Weights of a small GPT-style language model, trained from scratch on English Wikipedia: LayerNorm before each block, 2401 steps.
Each number is 500 + 50 x the weight over its row's rms, rounded and kept within 0 to 999. Layers, rows and columns count from 0. Numbers have three digits each. The size before them is the row's rms in percent of the matrix's.

# down: layer 4 MLP down (transposed), 512x128, rms 0.112, rows 96-120, columns 0-127
# up: layer 4 MLP up, 512x128, rms 0.0968, rows 97-120, columns 0-127
down96 099:526555473508571464421518414366499502591526486514516489502459428443394569567535491482557513495426533452518488476494506521564528428479478497666553544516513571461528454484549469513414560524425543471589468543425463477482505481533497464493600481522513543544475536394454538400540570594457509497528472447492476483445439476591562550465524445448511434417501494554476545449453532494525544485440
up97 092:605451431475486501480443433573475478532524503530533519489515612486521416505489444496567486538451422470578453445523412412407426497526544554509465509489474588475557484560571529498457491462589553481511491589479515428522552521543491426627478520460427599482529550518495527469553531483525393514521563512497476479486395473474490599470426553577419417547530485451536541465527555481431520472477
down97 103:541463482458443410492467413483536382552516529456487505551522431429524484569552549571567496541479519527555548378446582476428428522508446494463553501486473469474533544560493571527460525551495494413558503451534443478442563577430516528450537580458484512460485489395437530442438468511551518515486488541575548630414551471492474480536523486485515585499562410532459493513417461437478500386504
up98 096:558483444562501447577509432530557468442491468530473557515483581456487512500438596565468408491486585512558556532467529419437437483524528583416570549472604471526539477453457605497492562542519443438451497466462517412500513514533450503535594520414480577473506531468454493456505441551468470493539438469498530416492551381543532570381453538482532435533461481487574472460549479508527616503466
down98 099:458496404494478551603506469500465517522544568386522524500549444465396530525495553460387442523509416601498517453462497524481529465567545448507514453463362483541519479479465504556486448421572435517538498480607518452519522528504502482531575534541575470522430495482459500560529506586580524497555555625511547565548499458495498509465475501430523509510455455523469567470517495483435389637541
up99 094:490398514549511544525483471528504565493492401643558528550560515466513507512526529481532550433537502492534505570411456464466550557574500491481497545417532420463577447398502473491446474382465564474549473526442372486466415500524484483446471577433513544536487595487475464395545474503501584503553500446447506453464534546498546545531528493479518383500413466562441490579513430520524573465503
down99 095:505514445425448418510559497633450504548500504472475516467518484529585452408503507549454501482548472436484493608550574524428528548461433475485584499544460582453504454543473535549545539486477482480536470489477521478504527533496481495584509488470381508647450542474521524508486441525438573584522482522507574532468508569564473531404576529540489580556590482400538508507438614440440557461487
up100 106:512473443510421478490506571416437522436481493530474544574459512413490467529440544563491444527508530436450567423512519533439346533487449521497559473438495471477468497532533465437536492565453438478453563519572492526481464493483560483521524580586535638520545475464497541544472427591472519528480609463623505519494422532438395471435487527493523542499470614613466464456451468512509488473492
down100 100:535456471622502442410493477418530599494574453473486457436557459547432509614460549432551476470451515528497421453494506478464523470493488536500496497443458556486497552441536546532521453536427516525524538501546546564489560525475458499437483507460597551495431507499510487529579496481520510576406491351455494541459566458511469562532494511437512365532398553544499549603383530485495555546496
up101 107:449549568431501459472542475456523427500479487478563374405559580590546511452512456503547489515490547507541476424491412521466548482559523550422468434482413487401451432477568472525471562574433495427502494458519555494514532513504473600466452494415465551527442515531523513636432504493444492593544573467443450556418498509462466492620527472439454538468549514494514514538505468581453426522496
down101 124:475433510447471507491511447418514459405455500509530487515552527475477470530474547508544500572524490429564490567442573520509448450458581522551499530480507631465488483495463409546477456475508437494527521575482518569513460541551413471593531459549538559482464504624499481473479565462572540508481495494468427540553504590524461533524539566519554445490622585410383620591509522536482439415498
up102 100:487445527470592489405470489482458518567460485506494589551418551489417465509422496510518522572489425570452586504552444543496427500395517506556429425418523511498441568493443548539530505563465485552516455511509494494437462500470500502492538497441521591403588429587544485541546480533561460443530481417447476517470624555507508500481487410473521430474486468414569479494450509556358537515539
down102 101:478461415428439603438506550503462454514530485482440459483583514539562557568571502527573521515612550541497500480547516478566474417423512542508538581466501498548551534524507398514377474451447530425514392484516512589399516496574558416466433471542486427481488475476484504512505460445530587461520562497479598542521509473586538508528434577479552468512555516490430515535482501516516571399439
up103 101:463478478559519535590518505477530601513458524407479516545456434469434567433401482530512486410461503437444495429491509513533564597488538520484535482509532539534445559544455464503651516481469515481434554516436527514522513520524515489548453572474439492471521423544457409473564561560476529515570505403470512499514610540602470520619404487438520406574557490504540431504568544466485505481557
down103 098:525541495484520428531515464512451518357400499573497594504535525479548500543583479532427550489512525514492488576548554435544440520475526433506526515509491523434457443453508493441429469416478466432486461486510519558475439445496489485410506481530469418573476525462488516496461461498465415458524473531409490480493568460533548534384574452537488607585557545520567409510588529517447612449381
up104 107:450539470528558559454442503418446459526513440529560543478404545508476437379488550538496556536482515562560498497449511518522530429462534545441496532439534576469547537506591422466485467539486535560532577471446590620542431540514504460558519495445512554428465472470464541512482458527430516485476506618523411554493504538503496515483371463448509423413505535560516412505559547502522481403609
down104 103:507484501447541537461455625525427459485478558498522511517564488425500453522463499434473544466488509424508436486499562405506502523483452421470552445564540521486423513525499505638518530476483411463543472428537342444478500561428435445545537599511452539491570467595432517533494445504514579437516375521455482435496506537515559522519493512495437556548496546441520579547504517418499565537580
up105 103:507477548585471456485582569543467556490518482486490516490350463508499583458432506498457440509605507573603490548583590425485541497420501502456536592471395518447602480556554529428458522528521492461536515519532518515529526460506605568427546531575450478514494524537503531498510479420468535523437575465526453538567449458439513486453400413528589519549510558573470483479533432543491529498535
down105 104:627556560462449553457427419502514494559400464529460445474533431592566555516610493470581522511433507496439500465420474502599539557559456420419440389527532492526379504428532476559478530396466532502569539476469484487513539568486528505513467460483410452541518426450453496521514524494534577550501477480480497500400498471475404524431490562522525520512547527458452514569461520446546532526491
up106 102:507556501532518479506468504543539496493537494339520503498588501447583495474545464518491499431444364459534478408518465493481584581539569552610441590510584435500540486435402459500544494468528427490548534513537571493419525517569508487580490438452492437445485577486478477452463506522495537505490493522592465418408440487611481505431563530492560526556468501544432545532419535524463506521539
down106 101:485486586473565472408508457569452537478524392462496570511441441605536470499396504559512430529481575537557428537503577459565513491378532524605529465440527504504551570469556512518451485589526507540532567516555489522572426506618539626514516513479477463513570487540459539508540564475447528486502566510492472509625572523489519557513486484529480496505526392411530478490477442536429507479520
up107 103:534560513496479530520579460449544475530514469514559586493481501455483530530497358515509484573546470627524402531480513497485593542540423497542478565464503524439488453448385501400456550471509496473482498511494516495533565468501464512429360473459505460487552436521453512556433543574519510588501511456438536555565594487553607503437521457525554479462599554490484510501491572606423496445554
down107 095:497476488540556403506419550509425481543483540539453393515515452547506494436502551543584495465413514385473419519454523501458461458457526471547559506509489525497553554463472476606520542478512466435476507525549515599444568611564519470514448624487548531452477566484528423427412547544438512425439453480578556394509486470465538482527519601551516565536455502545542519517462495441458557572534
up108 108:484519531550464515415506466567423599535489439452494478429506574465427490602558474514490545463519474486480519582468490543468577474494537501478440471511467484439473423487494524526542421448615458363475538469558477443452552446557640526425543495448490501504480558554471484559482440482473554492515488504572406542464406518519520553541473489451468466566522459529494464591613498598475472426562
down108 103:471504487497509553560505445611547584552459522574504509493441534472530525467515630566491587457528428544493450418441525410437525508490444533496543604510475468462468522549482553447543436488559567421458485476426622531515425407495539504479448469483520436561592498617515466510559460617515486505447504414568427497538519452549532525496465516550539568481486481522562542538559476503570456514530
up109 096:463545455482514464526487516511563500488548550499465542527583427410459497448531409439509517520520513416387560497507428512555428561568494509434418504480494513476451602436450514502566453537495464446543467508366592503500399486537561483536553440493569486418439535516491438546517574519410560438522486506465555450526565528438550527562467520483479499450380529455556508493448564488459541500617
down109 094:435498507481464480515495545588608486467458516557482609523563496505470449526484482555595462456590495543604377440467486534588516472462469403516576521438485537497424540466575435482513446594507534504609574477566499572486554494485549569418516513558517537547521491474375529534481459478486519377477462533507521498458450443479466500477553414462558527531517467545478487502474430511568465482583
up110 091:461494473477488577519491442427549543558486534523563574534437488477567451484433559488502456450509558495575522474430434541561475528468552509484489510403487528461485496430511475470547532512599574512450486561539424507575527488526479542501338588542536435489596410499421380468544495498526592551502445470534489486481504482479494495569384505403480476535491554480582439473536466470590572475561
down110 088:529516536505445495509504520523486438470535451499481445515490549627439515567549490529615554405548552489445490503521485482586514488520567495593499544488455487423585501526411590562478500406456395468508458470587619487490484408515476475523548514525534533584520545401536407463526572465435437501526439476566549485476527407525514499520451477548552535508460503571526499541571510568509503624520
up111 098:438420552480440475548492573413421530457519500501402470545579521567424449458478465491489465437535412426522551427554490458502566520512454516519382541541505494499504484515544419587477513417400500428494512447524543384472461590477500385474564534520460545508532569468555487561430583399490486443520486525558468469500469503600552493505463498551503526442474528488478589473444508459426492484551
down111 094:552484484484437515532559481545509520484458526585485457460467563548579490519515517481474526434561555527439548574421447459432435516481543522462419586430489470514474584536515445439547557613555509479440517531474508383465451554475495566538504387497513508504523441454468537535539505456500464545523497483560459514510438611397528566466526449637492424376498530523492504474568528545439530598459
up112 102:536510480566554433481619585474516452466494505515517534442588402599550503432453472521583579399506558525515539532531511520525499505574507526489523552455539520436534473522556428574464604411467539450460453452500575464449502472511541523536490523489456540427482542376531486533499385547603494484449452546508488371535567462460424492569544455497476434460532523452456513476476543561519490561520
down112 107:553569525485505427491525493458457502504510520543510489483568515565449538507409459460473525459482424417583462425501501543496568419503498524465578455438451457423492481535509515512520535472473476442458577479566432504580536440418504410509470550483487523530538464563472554430427508451462426546489339477514387455540465490457476571444560573430567582536598481534495611454508437512485534562491
up113 090:542460422412496527450472556486558549503509485461511564495463547525535528534470489510587530500379468521453474466510458591457538532574437472451532472411564489580524481463491456488440577594485530499488464519480492405582503477538511578436525582397541517512553455548495506575487477476516536564455439479532483465570392570581471460482490500467456440630476528622469432445465502420424531514455
down113 088:379489504439499442521528484501517486517419449533543465550507504479493506520504496438524553475467450506426519550475606485459579575550469578496547487513477519440546340474482483569510498539438467559409518530499570423460500490546498397440499493520529533578552459506450449524539481486496557489463553555629492416470598484552461601506546485486481597511561472448471581559385538437461523460458
up114 110:518430559563460453585458493496522492512488425520522566505526447460525487537428468461636506479565500489524463490509537450417488592558485548422573568567466527482550460543476483382559530583453482521463495370526528502480405409544495452580572465448556563382519466514413506491507479549465448549577527566540500461437516516548490519544511499426440499398383528519500526503496544511523529478530
down114 118:509488428498448510529462510494490441500400444530449479551514544554464457487550543520498517569427534429564567423479455497542521428527544429503438481513439483574466353540498493473579597554656409436531455577554465404518553482472503503512508475442493499423458542516605463471487514597561555501537508555432529527501521507566498497494475548433499453545454433491490526584515517537545596550543
up115 090:605560548496553451525591483485483566493521450436511435496518424474574452586572483532481437449456531485438497522431544500547554523486473460488585421479504537567561491443576471421497554472500467462543381416536509472530473577541543526575500517498485500500565507439358494470454419532513491547476465458430585418447644420532457523500495495432489457496521472478445429477535449502502576500540
down115 092:482518499474473481487464474525492438505580544602544470504445465529467483490576496536496576498563465477532432518550526410412470462520574507508565541475488490472366549429567473454502418550508409528413425590521587428523467588480481497456512497508490508547472406495500509468511447456579495503540505501538515516404511457450582598459509501628501516489510577452515537522503445438428349441495
up116 102:580378439516579466501535482530510577532440517509467481472536544484528452627436489487451492515540462442469572559490568433490402500486445488491498519558504486451523536514543418501482520583493527485573473537469434563595492582394529540544457514479495530470502414518488509490597491501585558563491493517543468498579562516558528379445403555446506412470421521448504516471465487404502422583490
down116 101:459484476506467600487443468485557470507559498506488372551434501547605540533461502568415474521455577469481497498429489510494603549473430509451400485488492435542415480514452597504446542488505473495544488528513520493500480579518437495526500421543562456509604535449533504408396510545406574579522547513550398507559464443471607506544539458506562541478562513485483610556498483467566456461480
up117 090:536559538494520438489487448585512460458483428481592463494515489527469502520493495444531510516437424586565427492620426437464474449490538510506541537532490421557501449543440522581391545529458493556542517505527463522483391423542430545619501454419386423486474553430421505493516532395507495518406546502463533540505550547537421498485575549500452457487500477478532440523489544577493481613497
down117 091:467556499431448492471628432519468483485526559483566428525441481450489386486571551529515567488508585501541471539433481568541544526537490582517469464499572480448379485412611526444386456455502533394417561484569521504554490510473501428452606530484582447529582519531461516535412531496520499483570507469419526436480498441492448568468493494557504449486471474513463508544478575538427500491490
up118 094:503439473556559545450586511502517576583445531561481393462513515522550555488575527531478528516604452458552505491549505509437485480481524431466514575436512488510424472540428555612460505561495416615526465464534518483432529424458548472533389513520551454439495477494524479571406499505450543438450520576437628488470607462511442515520525498399448448493498550457489507568474421512508444522529
down118 097:587533509507548544524450504440535464519538508509377542538581499547460471510513445554513544496585496502425531459572560521499479518465483517579424524497478574526561445538412549503457451501404479535551528543503530405490460433465583493426487514496499586583468658571586592522490434517527410422520426498529498501521517478504590550486439618503497505502483520563440454471491571500583522505471
up119 097:554515443597460574496459506557433458500556595482512490521514530573595486477427475485472505534567604439455426559585518553479383549479509516467512525459478499414446522406512489435495599507479414528469437402535439563564398501379434582556428511566536496520524470551447452522492473501494584484472548472461433511568523585517455506515485536454472534558407474529462511503478500498455515477497
down119 094:568515565498487457370528465498437508518525511555537443505557534542476477422487547565484533492598487520563519443572545491514512587591442517449575583523506500460485460525506476455433496546463530489503570564431482559526443418545498541450404534432561555565454534378471482530509422426580383451448423435455507436575449461498457492546454481571532480458548557467536522515539580539538522519469
up120 099:508539550556501457482502569514470497540465476431445530396383490456466551481499566518439426360462454481520541536420450509495578593479472567622489522605509451399500500383508490543526520420517476502483412520455446477548543522526546558498397499524512463473534501445485498545473494524553435485546534500444562509535466441533460631468474562538574473490552527472438481496428462523483575507566
down120 097:574480406427504487573488446532462475465490497522506465486604584592550516490367579564523458551520495479494477384534541472473420551527521474510470484431504592532460488545527442521457520578537446551489567434461512458456475559462488394489525478522476546409480503540512504498554456432527478595508489503526465507488457488539649441393480504481454513555504490554521506416425564535487396541564